Weights of a small GPT-style language model, trained from scratch on English Wikipedia.
Architecture: RMSNorm before and after each block, rotary positions, no biases in attention or MLP, tied embeddings, normalized queries and keys, capped logits.
Each number is 500 + 25 x the weight over its row's rms, rounded and kept within 0 to 999. Layers, rows and columns count from 0. Numbers have three digits each. The size before them is the row's rms in percent of the matrix's.

# up: layer 4 MLP up, 1536x384, rms 0.0717, rows 667-712, columns 192-287
# down: layer 4 MLP down (transposed), 1536x384, rms 0.0544, rows 667-712, columns 192-287
# gate: layer 4 MLP gate, 1536x384, rms 0.0706, rows 668-713, columns 192-287
up667 099:441517522514505486498466442516534506471479482475519538528502517516474501524493510501511501534481547463521475511475512467471465504540478469469487450493505507534467527524471510511539501488512499516516489516473490488517519520535477509489503491470481452498510515461476491466508496510511503474
down667 102:494524489533519468544484492504514508508506469509502486495472477539519500539479499554509511486532557483531520498521526498452481510498504491577511509519469466497504495459478523493489562477478493495551512543503482503488472501493510495488492537501516494491493502505448504565531511497511511505
gate668 109:464521502511499495472568474515511497478510485460557465504511502517508554483478512504525463498514466492517523536480491515495462508484515498508497500500473512509490502490502459486481500472486504456495527451468483537472481497505509480483496479513468523537486504510501460487455533506527538510
up668 104:501532512492523468517463529507498505505489473474470527487499439454450456509514520482478496497488556516512447470528524498539511465512464473498480485510500523477490526493472549452479482470481515568511508514497501492517494482484524490525505506487522474480515472461512511519501513498473486469
down668 096:477493488514515507484533484483494496497504499511488507520511561520580521477467516492495473471504465520491503535501466476489532521516478549479521557467535550547512516490517471515489473510497446499512481479498492473489505519490520545503465489495489483539529521517515460487535475495539544476
gate669 103:502435497538499535493508487531545467447511514470544490489481504485502600532520498532502548496516478459489459523500481459532512475471481544467512463498521470524516520491488531505506515504495522496519510526483474511469500491473514461536511460492503503528520488495494479474538457483499483512
up669 098:541536501491511538511467525504566487481529451485500473477483494490498506522548499512489516510512527499508520488528535518508516486530541504502454527544484524533559541498504507504488467515488497507489532481458465486473475472472442556505484499508486507517471541501520480495478508470403525515
down669 101:500483517461473481506490500489492476529490493495479470520469438482502513506519489478448512500439526531522538472533453479482463479491488540524514508451521436496470534519492536517529491520552473472506514536512533433512509531476510500490483510486551532489477474561491513496511523509493525490
gate670 105:509522492510489488487506540471485479527523474495492457499494439534494518499492500505504494511485510554482524485538507510496497484477508505522509520525444541494508527548513512505532515451527520533494529543469498461541519497515475500514465518567489497512510461520488509450509546507455531482
up670 100:527483485501557518511514474541518518507509456441537471528524481499487469516471510541520494465486517548497496443487496490535537533481543496505522489452480567502450497484487489497517475503466511495516514514562510532526517496510483497540506554483479498480520507505532533485436509516444488496
down670 103:511443501489496454529467496492489485520489511501529499504550472492515502488493523473518512497471509423536511502521492470516503513500514507478512503465469535553463523555513454473521503456505482507470501469511529462493507541492508515467546504528518471479538525503528515501522523493533508467
gate671 104:528503477539488515509497513462531499459465508494488487455499506519494543518531512467512540478508538547533518525484497518506496444514503517508478547503530508481494526485488502527509499482505472529492493532491470534495499474474480506524488488511507498532495487521510469504529570510483501513
up671 121:502524482547480474475508489494519508478466476524529503468491548505553508511516506521517495479505480505501513466511530520477536532507529451478500519506525507507442510494512519525500465563488513499501474494496510480515491493548555520483511518520511483450473532489484534507532515496539514542
down671 118:499505488476516482532550519572509532476533480511509531552476487464480524496499458495498509534500521510498458473486505511521469492568526528516531518496511506484464544544512517540509509491504544486456480519503508486506421486505504493483503547485519515491458487478484513499487520483509512504
gate672 099:513463488501489478482491472505513501492464487498512507528523529522491467470474509502522528460522529502490529488505456472511531520489517505493517498519434504502501522527484542518533547462518518500495505512533515486507491530457542504512479487510523489524516483486525516482520502484507541503
up672 095:523452509527518521533516490552515504513475454511492504570443471442515507488532510537474487496521506538494472500499482525504502501501535487519499533488515500528570505526473549476537507540471492474550470489515480532475482518495482534532550488479531477505517491512478558498495485555527513506
down672 098:476549534482525509508518539479495499509469467502478476496546540540488536507502484513517499386515492498512492469532502517494479498504520489515479470500527491550520458526469535509489513504484511468515514499546414530492494517495488512520566522519507522509495470519498519540511508482508508497
gate673 103:489505456515464490481505503529469486485453468500491505521501503511496567500508541514462500481535498464479505510473484522507526502495486484502498524510474476514554491490519548528478551439583519487514528526504500482495501482526482485525485479542532490544536494525544492508513488484491511518
up673 105:511507495508515511518451499484450499481486523534480533509525469542501553522509517471488512482508515491507504531494497457474545463526523497460530510529469486499534473542516497471477492499501517498518581488493518492506482481487529516479497472486522537485500520541490493460472508483550521485
down673 106:520509556505521489483479505513536497537477539485531473502494521517474464513520475544520496541518534563500509528523496520483457501501479518468504503477507448513495559518542484523503494513466496504467521497530523521491465499482498473488494536447513456494487497509481482470491487518490469522
gate674 100:519491491512506467433515523522488452494528476487499467533511517485456508495497525493535470486552521505469511535496515526512519503504507526547493475486457504536514521531521513546500504528485492462529519532529467499544500504519507528496512498518485468473490469483493544498461518488477534520
up674 096:522505502506493453482564480494468513444516468501502517468484499471495496523498485430527487508515467508442474492485481469435520460502496501507502488444497495494488559529479526508491467513535508465523531489547490555503481498480489484544462492508530522524491432495515529496497491499486494455
down674 095:494500491479498509482506523517463544541534493492474515502473514475486471479485523515531466485522470505563527508507531482496550446471489523514484507497487519475499499521509523503511509478499512436496519489516490481487532498528513504504515501466476504494469467489522505508504438468503541485
gate675 096:519513496550519551499522515504516472484502456507516439499489515469466504509552531483505500452489483548508503517511482489518473486476502475528508494513472501526507523488495504496535563524472499516506516503478448501534455526465521507516484528516493495530516491479429547488474500453497502501
up675 108:462512532497519427482521504473519515523480570520474521482461506548520502559501507486490500502518504491524516499499470471487485531524531549512461486517504469484515462518501527506482473480520466502479532454472520481462530475488498516477501439517506502477509495513504443489503510514487508519
down675 100:511479494478493474476502505528495493511467471479497491516474473551521473508524500460552486503502525498514521517525504487526427524489510560503476519501499535511505531461473545504549548475495482513481454527547508541508470505534509519497509518526479525531506474443487502486484534487489463451
gate676 100:490520485507484505498510491507514522475489503478474441475507496583521487509448525533491501521525532529506493520533525478492492502481530511513441520515473488523508551549491516507506492450501509472521469511478469479522444518483523521494490456510510473514507514493504489478515505464478539505
up676 110:515458491490522488517464553499529498478492544542492501476497500492498522534467510459505487488474499492486446519509518492510476496467505487525555500474507480481566490519522483515498528501494518511476529482451506519552487507492458532500458486526523507517498479504520504508501497470528500483
down676 112:506508519498525468533508508467502470468523467482512503552500501511501502493516516509493523504491506484500536527509480507472499488475503502523510514486534511539538457496565511504474486507533527493485513455500482467508507473516503497517490488518566460479477482500514465494502508511460482527
gate677 101:518471476517469501500494514503516475525513479495514472500446517498468560505475467504526469496481481490455500520488471481509518483482493481496491503496501516475539509504465494519530527488497499497470502516503476455558490532487449516512499469536481510511515508479507481536495542523483529491
up677 108:492540512483508487476563468460498527503529438520504510497540516498494483506527476515485509477535529510483501521499518502467507554524537477496478500489505515499498482467537512488468507496557519523517513484559457579473516536530537502486467489532513516460533493518529500497471497494511493547
down677 101:526488468469474479518513517470477503540460468475538515531535529499490511541536529475529493524509511529476487517472506479503454487531490545489498453570521457500494458527494511516510526487525500513502495462478480503487474468499526491500519506504504490522512527536457469495485468482502489499
gate678 100:562480495505500520464520530502506431490502439515490483471505521507504516484532478532479481439504488527432472530510527501478485452466518502489478489456482458500542555521472513513475491487517508517509500509505522484472482488542444483507466520465490536519501458460510516468527492487474496467
up678 094:495495506477506537492479504483506486516542533518486544478523459487470501506457516500481518539525505510547495514516519532516481496482503520565533509504508505495458505497568502535495485530500481501564508505519556489500556500501496504470536484490493458509479513547523503515517492451514501507
down678 094:524496477482497501468533520515497487485502471504555525505506509491494556528512504527524472505546464488485479499494503509471505517528478497474523527487498515509515502484470470505503490491496468511489524482477478525485482533504462478515465490500492513467506481519490499510476463454559510493
gate679 103:478476466475500519508533519519491472453485453468533470515537497511477529513527497467462496473517502493512488525495489451488517479502533502493522520478511503464478493522476520512558525480512537542501471503498504505484496520472517459494485515484467533497529473490516476488515518505491533508
up679 103:503481537502507459500537461492487483500473487508523478522505458537488482514499458476491531500548513504484510492495489496519488509455520501543499506511491485527497508492472524532548435489475520515482466474520484503549507524493485483473479458494481501502506476470465478497507516459470514499
down679 102:511470521504524454482509520501553503487523553502501495491510505544482442484427487523521479454539498486550503518543496502448513492487513518560489502469501551508507555499501518509506494508485508445496475507494470536539515505463506521524536480483495501514484511477502512542505510480538546493
gate680 099:516543492515494488464529518549507529515511511505507495490528500499477538499464476516483490506505480522489481519519511497507467466445467467441506528457497512496470522492461514522514507552503502485474525526510479506482522521509510479506501492517520488528482507464504510496478506517519500539
up680 097:475540499541508527484500453434514482483493534513510453466485464511508482522526485548473537480513480451502493524497462535473512535494513498517495521504524506482490515481516506466486481506480488538477487486467445502463471498475471527464470530531552532519497463506488505498498469468500536492
down680 097:503514512476491515490495510511534513476468495509534485472503495510504485563486504493478518515545496495465483483452512472505524528550479503487529523510488464494457511514519481522488494512505511508454522499508525553550538537506528516476520489532441550484502500531504470533474469502520495486
gate681 097:480455486497483487490523490491498483477517469480477445449444491533485497462543513529527468528497512505512487475470481488528472474532481484537503510533490524542542514508490498490524493524517523530503476488425501510562517514452505503509498471516537461509527533508495491503484483487490470480
up681 094:476492548501533471528504520493488514473472495513476467509468493500456479473491503524478522502504517505449495454482475488528500507498480505499485496506554504516486507492501498532492534526509522553514510523474482445495487501482524480537491522468486458511478499458494527491503498528484522490
down681 095:534476536476471517537495488499471496451492540488485498473466506506500452558505526529498485513475471492474493524511485488511501484522478535496507506507476535531489480483511439485495525544503494496441543479488463476446472480525546469534506501475515509489499548482487489493515482487495489512
gate682 099:539544476510503529507542499533483517482526494502504468463491492479482490513509503457481512485510505530510476495548469477517488481514517480530495480481523481520505521535492509486508482520529522494529519522495507544521506449517473505529495469527504513520513468496535504472494499534530482528
up682 100:496461500542459456497463507511492502479500516489483490556444518476490508480493483508508495498451498480451505493471490469478535480499485496454496506468495482513495511469470519512503533452494503458470516503487537470468496469488554453519491491513524420476495506528492528541495513507486509518
down682 099:501520517474547524492505521568473491456531491455514518517453528472497515460506527513448480506508539525517488519515465524520504436491491503523507514510503434496505462477520491485488494504499510493498477490448471496471462507515478492489522516502495486507510497496523506455491534506504486545
gate683 097:557513500507521494500495485462511514482515517534475451525491520480491517504484483521511480506543552508536489505481532460495552465512537481519528485493521469532498516444498522548524481454511505488522515522490489503516489495499501487475461536481484564520510500544520521456471491496519517462
up683 091:514468493517541510525506492556497479524503489452517533478514478504512512476482483482494514482481520522445519475461510513506447530496446520497482494496428498518488496535505541498482536522536505479505470526490546471469476485508474500544562448524493469481471487519495510464527512490502498521
down683 089:523490524481494477468495530503503535527500505539504507508507507495481477479472547490523520516496482447450522495500481492459480482486506477473533504531499437487525500470523524506436429517476500519490491513513504505531473483486454493487461555432551546500500468506536504479481499475475458536
gate684 104:494508468482486478479463543501522433534559482493471492483507460513550517534506533497511513501488525485480497510500492488528526508469497527475483539460489489523508528464522532480506502528511465480516487545480453491523482463497486496522475506490459510532491483502432496471465507545541500485
up684 098:538530503493485534458482506521452502511508523490550513512497498486464514479486492458491555542462496499494473552459514564494491468518514484518494514478503532495477513529489486521478541508512490530507529499457538453471510516495476445505422532532528489521545477501544546505506535516492486477
down684 099:542501468516488562508522454501503511491476463494544472502484473517492525498536486493529498496498461492519495494497501515476514495476479454545489480513470496529458514498463517512499513496438504469492484531465461491507483477462494513480494546484476536535525489518456510466511487522555484524
gate685 099:464500509459489476525490487527516481483471506472497487486532493509518497505511503463495520498510515506489518507485516533467497509487510513521506528460503484503530492519518524552570511534510492471513468517489490519480469524509525483438511516466492450487504514491462444496492488549501505516
up685 089:503488509492492481488515514492486539525492513498505503487475489518508460535510523464494501500512508487473518526483516500536533496510500503493478542491484465498453502540499511492470486469507554461524508548487456555495492506510449545466470523487488541489530532489485484475519493498447504519
down685 093:471454562497524495507465489526510507496496475487488508522532550524541548509488517490470462473466483487508442492480476465521510526454529510481534459501529479535514457485499480466534521480508524483500538492594516462515520503459511530528518494501508483483498530512489522527503524467528478487
gate686 100:515488477495531502457469537543499486482514488476536485489559442540476508506485519532518502511496484515532515526529467511526521507476477529504519485481517490499522510551517503508554526501474533477501503507484518504491488507511507496471503511476502506523494496494481534491477471548471500500
up686 106:492485521467514493493463459462510481551444492524512497543518517496476484493472493488496483511530488445476468485522512479520515504510508490461468423544480489507494515532494529477537513470488478492505501526511509486474499504497470495533538506485502535501510528517487499459474493464464491526
down686 103:539523529516521480485488498467519551473526514519512515531535470440548501478480485535488454492488497498473495471543475545518512466515539515487467528503518515496502518541509495528480504481500560487485465512528506489487512490516503524512487532461495492531527516453517531521491487520465503504
gate687 095:521519500474486503451473515512487496505477471517524497532544494515459480517469520512497536448507477473475503544505472443515509460493498495496496523459538492489489508472475553492528487482482550481481486514509536499568559496461536523532487492507498514515494502512511473474483453480501494471
up687 093:548524489507505488493497517518518483511523472465554506526522469531490511473518529479466529452544485478529506482514469490510500482502468521492484491489492569526512507480511507533524551505489511488506446510483503486524528486506555500482515508525513514533484489467508508498529514496488481507
down687 092:535483474501489489514532483501490493516525486511486472508446501481501495502503544551478489568534522516469540522469468513500518492485502458525497512514450460480535487501537484490470497453483481545495524496503538515519489531505488478497460521505536520445498522517456471476506488495512483413
gate688 105:446494499492493521486520491521520485472522511487529472463504468489466515480505475490466483525513488530474474495451540461531508503494506518443541489514498492456478482504471505495575491539507499441528494536482464493548513504477545470505464512472523455502469518498521459490509466550505510531
up688 112:474535479476465477536531533541493524462481514524502481509544468493499492520466496524495484494487518491519528462483513493472454455523478547494511504471506442510518509484480496511514514478567514500488563554508504503503495496505511505510513527518463498560501503475509507523531493488478526540
down688 109:515502504467452502506496493494483575504456487464502509437514494509507529514496476488547512467523487493527543476493517535491436457524480518510445475456496466549500543524549464491474507525434472511456544476522499500513516471519491481483533480543482546486537504521507479530467481491556491508
gate689 099:482493488504484491464500478500504495497513478528534477520489518507500525501491509513509504509495485492509521498499500484461474507482508531498471512435477485470556597550503543476467522514514522474516562513494504478506477498486453504505497482515459499480488480509478483479482458541499512537
up689 105:501513487519531545474489536502451482566474505463510516524504479499466502487490468508500477475498463533510447461520453473513518487497520543506464510489533511588481499512468518529510484494465492481521498512497514501515511501479536538484527536483504520509552518514483537509470522515516528474
down689 104:476491523528487489527514508536497499502514520498529484519523533493490500494508500503502504556489486501485514490527495516462501470553468470503486514451502493475489521497495521501512513507513516521451478561490473496569481492480522530498464475508486511495483506467540517509482455466524525489
gate690 105:562479478496467532507505494493511482484469489440475490485463476489490566487500520549483499523492529470519472452531509487493492454474507491498452502499497522496486524503488509485520539462500473512509493467457513507494513508488518449456475504464516504514519509522527505486488456470475473519
up690 107:498513523504484479550524473451498494493523504547522503545500485514525471461510468507528481488496457516458471517500533541494495505569532507496532500500520524540485499529484464468517483502508485475467507457449498522514459495509495507508461490503500475477497541489472499461507469495521521431
down690 106:468499468517502504479501493527549498463511524526516473536530528485512475504504538511508477545536495498522486482552489450538557488514530509483506526512495552505484494536502454460489445505468492452493505515458484517547492530535540506488519522493537492504530508503497473549485471519490490498
gate691 105:539521486509508493457509521498525508486509504494511489475541476542531539515494481518509489441502504513516496488509498468577461497503506526430501507478460478491468534550479518511544556465504486496463502560491471543502490529495512513474512500512499469507508522532501480509483498523529545501
up691 102:491487528505495514488515528501461455546501486507536521499483531536492473501497525513496500514434461548505513513504478457523452537494479532473488506500485503502508506483496506496534474480491518512469467528461508507515449548462502517514513493501473469507534516497480480529529483504424506529
down691 104:484505500506498518523477555494511498497537472479521474480504505482533497520524476496502552503494512459472515519507499482515481508509527517476521502524493473481479490513537480491489519508530492494509462511510463489500524466511496534485514474481520500481479508473541474490513528508551514476
gate692 097:489528480480490482488575493539515453475500503458516485516477541458469484471524547518547490469492452500474498484502492476501521476498529504551489509481517505484498502448503496484513482480507484466513493521478539497526513464516503527527445517500490538482532541436487506469502503449464502519
up692 089:494532538534449507483553471514493506481504517499458507512495513526495513491537503491515501509507491512476494525530465496512465480538470513531503530524512495514491483512463509514499474525477490456487480511444462526518521520525495550502491518499512508488476491494490469515488504538513493508
down692 089:539511473519518490500492537470496527512490508446484494481526486462528496514480484507527540512499525509533480533481501531482459498543512541510515486486495515545516507526498493441503486473503511555479479488474549465461538476458533487490510492508527489484516481480489475486465508469517521471
gate693 099:459509505472508482474485532487517509485477502473548502490481516501492538480493528468487548525468464527490523474496501516541500491475513520519500505519482472500467530498505520492530511470526470461517557519500522442510486512524480496511506490493505521511592515541479487469485510504468513459
up693 096:486512520499458461531518535487477508515536502520507514537491523503538495475539464474518499516516468493515503541494482504497508483472519516501452488517484538501502463468510521488526541527469506529503562519509511506497496504484532518506519503495497524466556517505494540476494510504511501483
down693 097:500533440498453517499445536549527489471521514463483489514490454525540528527483527547456526544529517493479484493498498483531470498503523512497519514501521486538501552489468446481547501491557474476497513516500479481487529512521498495499483497478490477523461561506499523490491491517492491463
gate694 103:443504461511513516529523522494493465511510480461511506458544522495512522539504468517519515485517560539505511495472499522522532470496519469476472531483511543483536518476509485524509504533468492487495481484499510493499526501509501482472479494526513502518498485465514500451498441512504475497
up694 107:516534505536525506474508506492492568491489537512529519534547487502529439496484521509492505535472484503517528507519443528502496491500498494525492513529487490512471490520496488489529554507464472484513485491497535481465499486500491464541475463470536506504516540497498552477508512543500517511
down694 099:518510543488534518484500445487470498520488508512531488516522477531493472509479533472493488496503451512534490457528480519506518528459504500501531476485490447488482498506470507500530545491506544497450558524469530485481449538494451526523457535471497519473483476489441483464490548534491494545
gate695 090:552499495552487457487510515492492532456501514487458467445485523529504497505448479488489434529520538536492458508547490456500475505490498503534523490470486484498507485496467520491517488488463474486567505481416502478512467455499447480481524509466524463515482481490496500514469516505495519495
up695 091:532513541486484462511506483491479535480504538498490508471507535500455496457456473487505478514569512519511484533524475497506437489455477471525512496479508492512472465505482519472478466504490473488557531505491508454518525474549495485479522513500485454469466470490481536545501479490541485504
down695 085:503478521525495548530517474493466530441490516495516492543506495516493501512487481510486550453476501465444514480488493518501500491495505508483520506509530521504510503509577495489507570506511472497493495504528464479527472474510525525484512488525504505499508487524521483480538530538527479494
gate696 097:535489460529544462487538517534513482473459473508492499468496565487489494463531512475536478441448514535487484503502480467480488455528519464530493489482482508471517531514499525456491528498547487495533484482465467501508496481498479501518542473544524503548545475542529435468470504488489506508
up696 101:501480512482507490450563506472486497530472483492489463496536460480499468487494536459504536517526511505527479487548507516487482504489516506482523536463519493508499513509533527492510515456481511476525470503534505549502481542516507469496468498488497451514523441503444513466541508518490499462
down696 103:514544502490478502446526481513499527551478512488514516474512503492506498442493505509467507470503506485529537478549474532460486500515488527509503520481459483535513518524523489518494513473484496471592523495492522506527508523473501456459470490522500501499519453535519474479509502503502515479
gate697 098:467481483479467521505484494514527450488516490496534494471516514487481500499508471510555461503492549516483444507533509512492514492473513521485476477519453468538497532516485522524524493436503533521485526513481466526529463485464493493533524483508488510509571496503493481512501501480432458515
up697 101:502542510505476484482459537457570468481533521500524535537497500503486502502503457513518504475467503448531478504523474518456493487450485498479500519489522479533465505540475491495541506496527482498467512492556481501535472511519518498487527464507496464522482474537495465504547506515556481486
down697 099:519536485470478514515529523470520533446528477510454519481513497468496538533466541492529465523475475512540484538494516519508503491510555535521523484463507484494544542550481530513493484552481501503545495491531488501498524563513514550482496473500504508500524546482511485537499486534502510478
gate698 099:486478493538478557431528484485513472510515467501530428475459494533495521448521513504504478527491485474517513477479515492505522495506547488501513520488575496484502526509513473479488487494465529507481469525454457513584514486494538549531476550515493517506492491503513531484521487482495478528
up698 104:511507486484518478480590483461518523510480514506478460514517484531518475500491471513445541473495489528508490510469490501519485550537498514484506536477510502507542506495537479481502475533452487526542491507525517532515493540475501505499474506477476545479510530493482514463513528522533527478
down698 108:538475506451491473539445483500535517499515497484495520476485510500463524516518510519520513472502522533512510517500468538451497487460462496521481510553481461513513547490498498457489494495515474471539470445504547521462509518512513488494484511529523536479496471479486508506502479488488490462
gate699 101:532532501508507483470520498508544496479485469493491494490511499508502504493525486485499492473512499491533528475479473502488476502466534484507494520485529529484537560468467500476454496536481504498547491494503510500470493467499516467530489493548519484508528456471506516452527544515486474507
up699 095:496479541508525453520503494490486526488491496505508516552509515481492497500513501463482495495511498451507458498527473507519464504487466511500486498473474494525493482502519495490487483530523494498509500517529499506534495478538525511505510457493484491493529513509490499508481519509482476523
down699 093:506471493482442512473488547493484517507501514474517485522509460522492510540526502525522487521494553505493500489507510493503525445517539443460525497501519467539462495519486505472533464486507544492508505510497521526477505482500504507496455503485502514522465500471496493498519514495488538513
gate700 096:520518477521485417515465498510472495494488514450516464510491543506522502493496561460491477465477476491503472479482486506473493479489506494476513479520505510492508514473499496516509480523499490482488493488500507493493530517502467488461502491487558501490509457552520558485487471487515511484
up700 095:517522503503477535449547530522494481531462493480523479479467534520486514479513537495516516531475508544494495467499533512480521453491488470517514527460506521476453521488489494510485547529498492465511498465537495468520506494478494521495526541491483490524513507482496471451521496483501471511
down700 095:478521493493549503494526538511537538484484511508458488518513522499492494538517479489489526480465463506471487503492475503526519534485476452488460501479479518493517497490469473480480458452459459507513485502503507473516565473480483483473475510485509480488499473520453534453507502530535487485
gate701 105:447550478501496513509519527479568491498511519507524476538477515476492526510473522491535525519467477547471494530515523483525494523481519492524464473502517498523480517492471494512490502516528530471511520495468468505530477537477531527518498510500491494512536500464491515479504493494541487504
up701 105:491522503488496535498482519481495471499493467492489449467512531515462520488510510511479479560484540538493521526522468457506501500460521479473489496523542511519487489497488465447546467510495479503535528490519483564488522472497493486502492518445489483557501524496469553505456527521499452478
down701 102:526500492482544512561498512492459520486488492493482462499482513484491506481548516521517511512511515513530498494472494471512458470451495549534498477505487469483531513556538485505508507505531466496532459464471512525514510458518492521501488520519557482520498495513468519501526489509505457466
gate702 099:536522454509468503521507494472486467483509504451555471519524542453498516509504448516507473509530502477547480502520492499496522526537528504491497489478505466527512507533487513484518508488518470490506474503499530519530505510489526470497473506509527463497525499536488545523520537510455495507
up702 099:523499479473548513529487519519492491483526511433509518532459479492446501493519480509504517486524485497511458492503477475541423516504513520483530511507541484502454484498471478489470520515515470522507510537542570512468533449530461488503494511485487522518505530537508524554507470492492507550
down702 103:474483539474474524515483484518512535473530494486514531484484499478496507461516526486493477499481445495534494501527469503501502512502496506517477487469449451528505488489549496528498529506525482532505495548524511524444522529486519520511525491480503506505538528496493507517510569505482485527
gate703 096:510504490465546529486513526494515510478538514482549481517486505498462525544501548477466436480491480474554502528509533471497453487523499496525498476480473475490521511510488496522493472509486492471530490460476477470525474521511490507462523478537465496541486497523521448536515467530498502556
up703 094:482491509508484486560495500534502461501506502460509480502509500529490529489476487525491504471514521509514502503472492499505504507504499510465455504519499506486537501540496524515488528516500485512486479495501530515464500521540505516511515531463471535520460469439488529521508526550509502498
down703 095:533511526531494518510464499530527436514475489565488514477539527452519482480476526494532446499504488536483506457493468453509478517484483520481512499504480541451500455503508513479503469457537499515455542502510480494464502498479479497519498433462555483492487486507479523505531558465464468507
gate704 101:463518466464499468535514513512509519514531524491515479505495535483496505548464508465521526522478484494434496462517526514493515477475507500491505494467495467455483503502483511516493512486532528508553537520494501495487500501474459489533473483494489533508490497515516504507514501506503546540
up704 099:487503521570454514467496526464493501471508478498483519467504532457493484484527510502520520486504462477519522486496481528508502530527529494564492536519504481484490498505501539529505484492461497518475489474469492532470505487492494477545486486530506488484487478522471494507491445483481502499
down704 100:513500514496498462493513487505478525514517489537456478510522517513529489520448568534421476515493488498485522496524526498448528524553496495510487504490492534496501509584492525536500529505497509508456506515493498500494511520510472478493446498488477489522522507490539524512478528495507510486
gate705 099:515511520498501516499466548490517510452505533490455517499507512579465518531528476519559509506484499485492523493490500494499495507503509528492514536519545483499494511479501485527490502518516481532512513560459467533492485514464507499490490491546505495523551525502462469485518483454470458499
up705 100:512502510499491508495494488506477503493494463475512513425480540524439530481492536506459457556486519488512484524517443519485509524521495465489440488490537495494473495512494513538482477525469474483485454471446486494487510519535491502536513497551525514466454497486465528489502506486494524507
down705 105:461500505521486500518472538494483507527523500487505538500520501491459482517488493493515507499534456467479513499449444462506542503515531531476446519461505525491518517509505520483503514449535471516487500495516508491485488499509575525478528479496502507452499499491484478535464495472551501476
gate706 097:491455506515511511504507507504461500514510504470480523488473496493486513504500520507471535516520491488547508470550479476525483492498517504526499537477488515513508512523487482521501531520465487547471482468475550458514516495527512523555529488492514553481493501470518477489488524489517492495
up706 096:555526479508448485539482477508500451535532461530538506514496471525484526451483501533501515527445525490479515526429523483494522491496493483470494487450469525490513507486493520515505510471506569536500530541492518515521490471454532497515487488445525449523532495524508518518520526537460511514
down706 093:528509491548548529490575510507524494515487477477463464471497511463520504475532454474495496486483532535526554480487470490515523487481503510490511539558509480494467509508492496519485494518524465532516490478468500480489533509493479467498486436539548464484480507496523511437494473478529510532
gate707 102:460482478510519496479498465471521496480499490499509504518531519533523512470520502548532482518518522560510489527510529499463457487484487547462555508510532476514558499519484533478507497522517492520475478498503529543480445489481525448477505493475512541517513507482527485489463495532509508479
up707 098:498527521518504474483468471477486541490505520556477502491500529509496456491489482502508521501479494532480549514500474506490523544542506521516498509502511506515490476473524501529557525522544456473480502506503489468515483517488566518501511513491505490451466537515511478557501515523485516513
down707 101:482487529471494492499472490520526488435499510455490486509478492515521508516528539542477504492490537497500431532492513515521494489518460492458476539507487450504512484523416516485476487462513508527491556508432522516466521487480488501498497518469510466508491520472540492514508499488481490488
gate708 098:501507496507526465512486491509479496485516540482517509507516503558525492521498495522510511479509497529490464529514520430490447506481516522494526483551484481474467482502471547515545471505537481508540467503512488482517468472488483470474505488493510515487497501517527472500505487530533528490
up708 095:529520485537513481524453497491503502493459505531505490474503524530514504512496499509490513539488502498477516499513502486484480507494524542516521499504458464498474512493473529515527470481521475491479473505487511470505495514481509496488497496494489498483514470485514446502508488495479503471
down708 088:434487475496508498496512520541510530488537458475456517494486475504507512521496506482515530509505491526520531503507523491529475497514569501451492527537551526550549518515532505511509500500493523476521493490497498518497521514501504500493528498486506490522516504504509539521507529528532505498
gate709 098:490464499518479511532481476490512504505446472478517457513481499534472526548521487475496469513502518508512473549502496464504502471495522482493520437513499485559537500496478538493515481497517514490488458506494424539490515512494502481527506508473547527568554483486487500512476469462486499416
up709 097:472494483483523504534503442530477483497512528483522497483534487532506549464491461535479511501494485489510500517492460504553498462488497473469478513497505534479503525485525478487497550485487512459483569537443439582516490491491507489496498490491545482494489500497503511472508506512540510485
down709 093:521488516505462492469498490485503502519489558516495461515448491493486457505499490519481509504499543540498486493563493531484487527514476488528491473502453507501495487513527484541454491451496497522505473520520508508515486462479489488508485530479528509515525487519473478490491492494447472506
gate710 091:464452479497494522524486532490460506493465500471494473482496481496457512536479492486532512515478510527470471494455523442497524466515491489508491531498537484484508511499454461490504537511488519522539505516471488471546490464541520464499480535521480500521497490499493520482521490523526503517
up710 101:510467514529531487510478517452484507506510484481480529508508506483462468508439433467522470477504504513474511519475520461510502478523519468533516527488510474546542495527511494498477507479513490524487477521506489495547518495556553522493478513543514510522500503497506499479482517484533535498
down710 102:509521490550497510475484509470480485471506520522468543498491486490496483537443484519487518498487512458515506549484490483505493500512538487483525562524502495508529518537567498529517493487446492506521462455507505513506484520511500498497506472475470545521504536514478527487507513538521501500
gate711 100:495492469513481508501553537526531486473531468492510464526491480508525534511491491472524470494495474499496469494515489450490521479492493471506513515434515530498472541515440484533482531504524500478504513459451506453509483464493503506486457462507509486474499542466506449480549531587479494492
up711 107:406505493483523533513478485500504484506498540555487562518501506494463510489510469539479483509513518475506493505497498526531511492507464543476495508492515488490486500523468500467521543474531504499470483555497491522475504473517511496485455521516503492530513533514491482524485454501533487503
down711 107:500470504486526525474518534500439495493467483522473525503505479527525516527506487498477549499529493439509502466507477487488534494533538506462454514509503500472492496487489501523476498501508486440461502535483505484496519539501453518494527453517502480490506517500492553477446514496506503509
gate712 100:514487512522508508484472525496528489491537472493506489484456478505538524503504538503484466485535496503484530503487538468506539487490501482492506497505540508520487497474450569455537461502478501500559472483512423514528473543461492516485494533517517494554515481484503489497463463513506512473
up712 095:462479510513463481487502513503520487477511478485514486479469506528479507489506539517463467463501516491538522511478495493520459536527493499476477508502516530489504487495455543494510504498539523529518455498510465536454470505524539501491540560510478527536487472483498454506499510497469568494
down712 098:478550523527529519491481501481515510486504483489509528494540497474496487522476501526482498541475513548471486434484476503492527511494549479498481518529479485516523516543504463490438491533458481536505509496472470459479525498516455474489503456492477494504491482505489557525552507463527496464
gate713 096:493543484486475511504518497530510510475489534493501473492459491514468529481499497489479526505473465504528519550472505500513530522511511522498534496527485464482497517504501533519543500557478514468542538477507509492512542495520445458466492499479476492540468499498494501482530494543493487469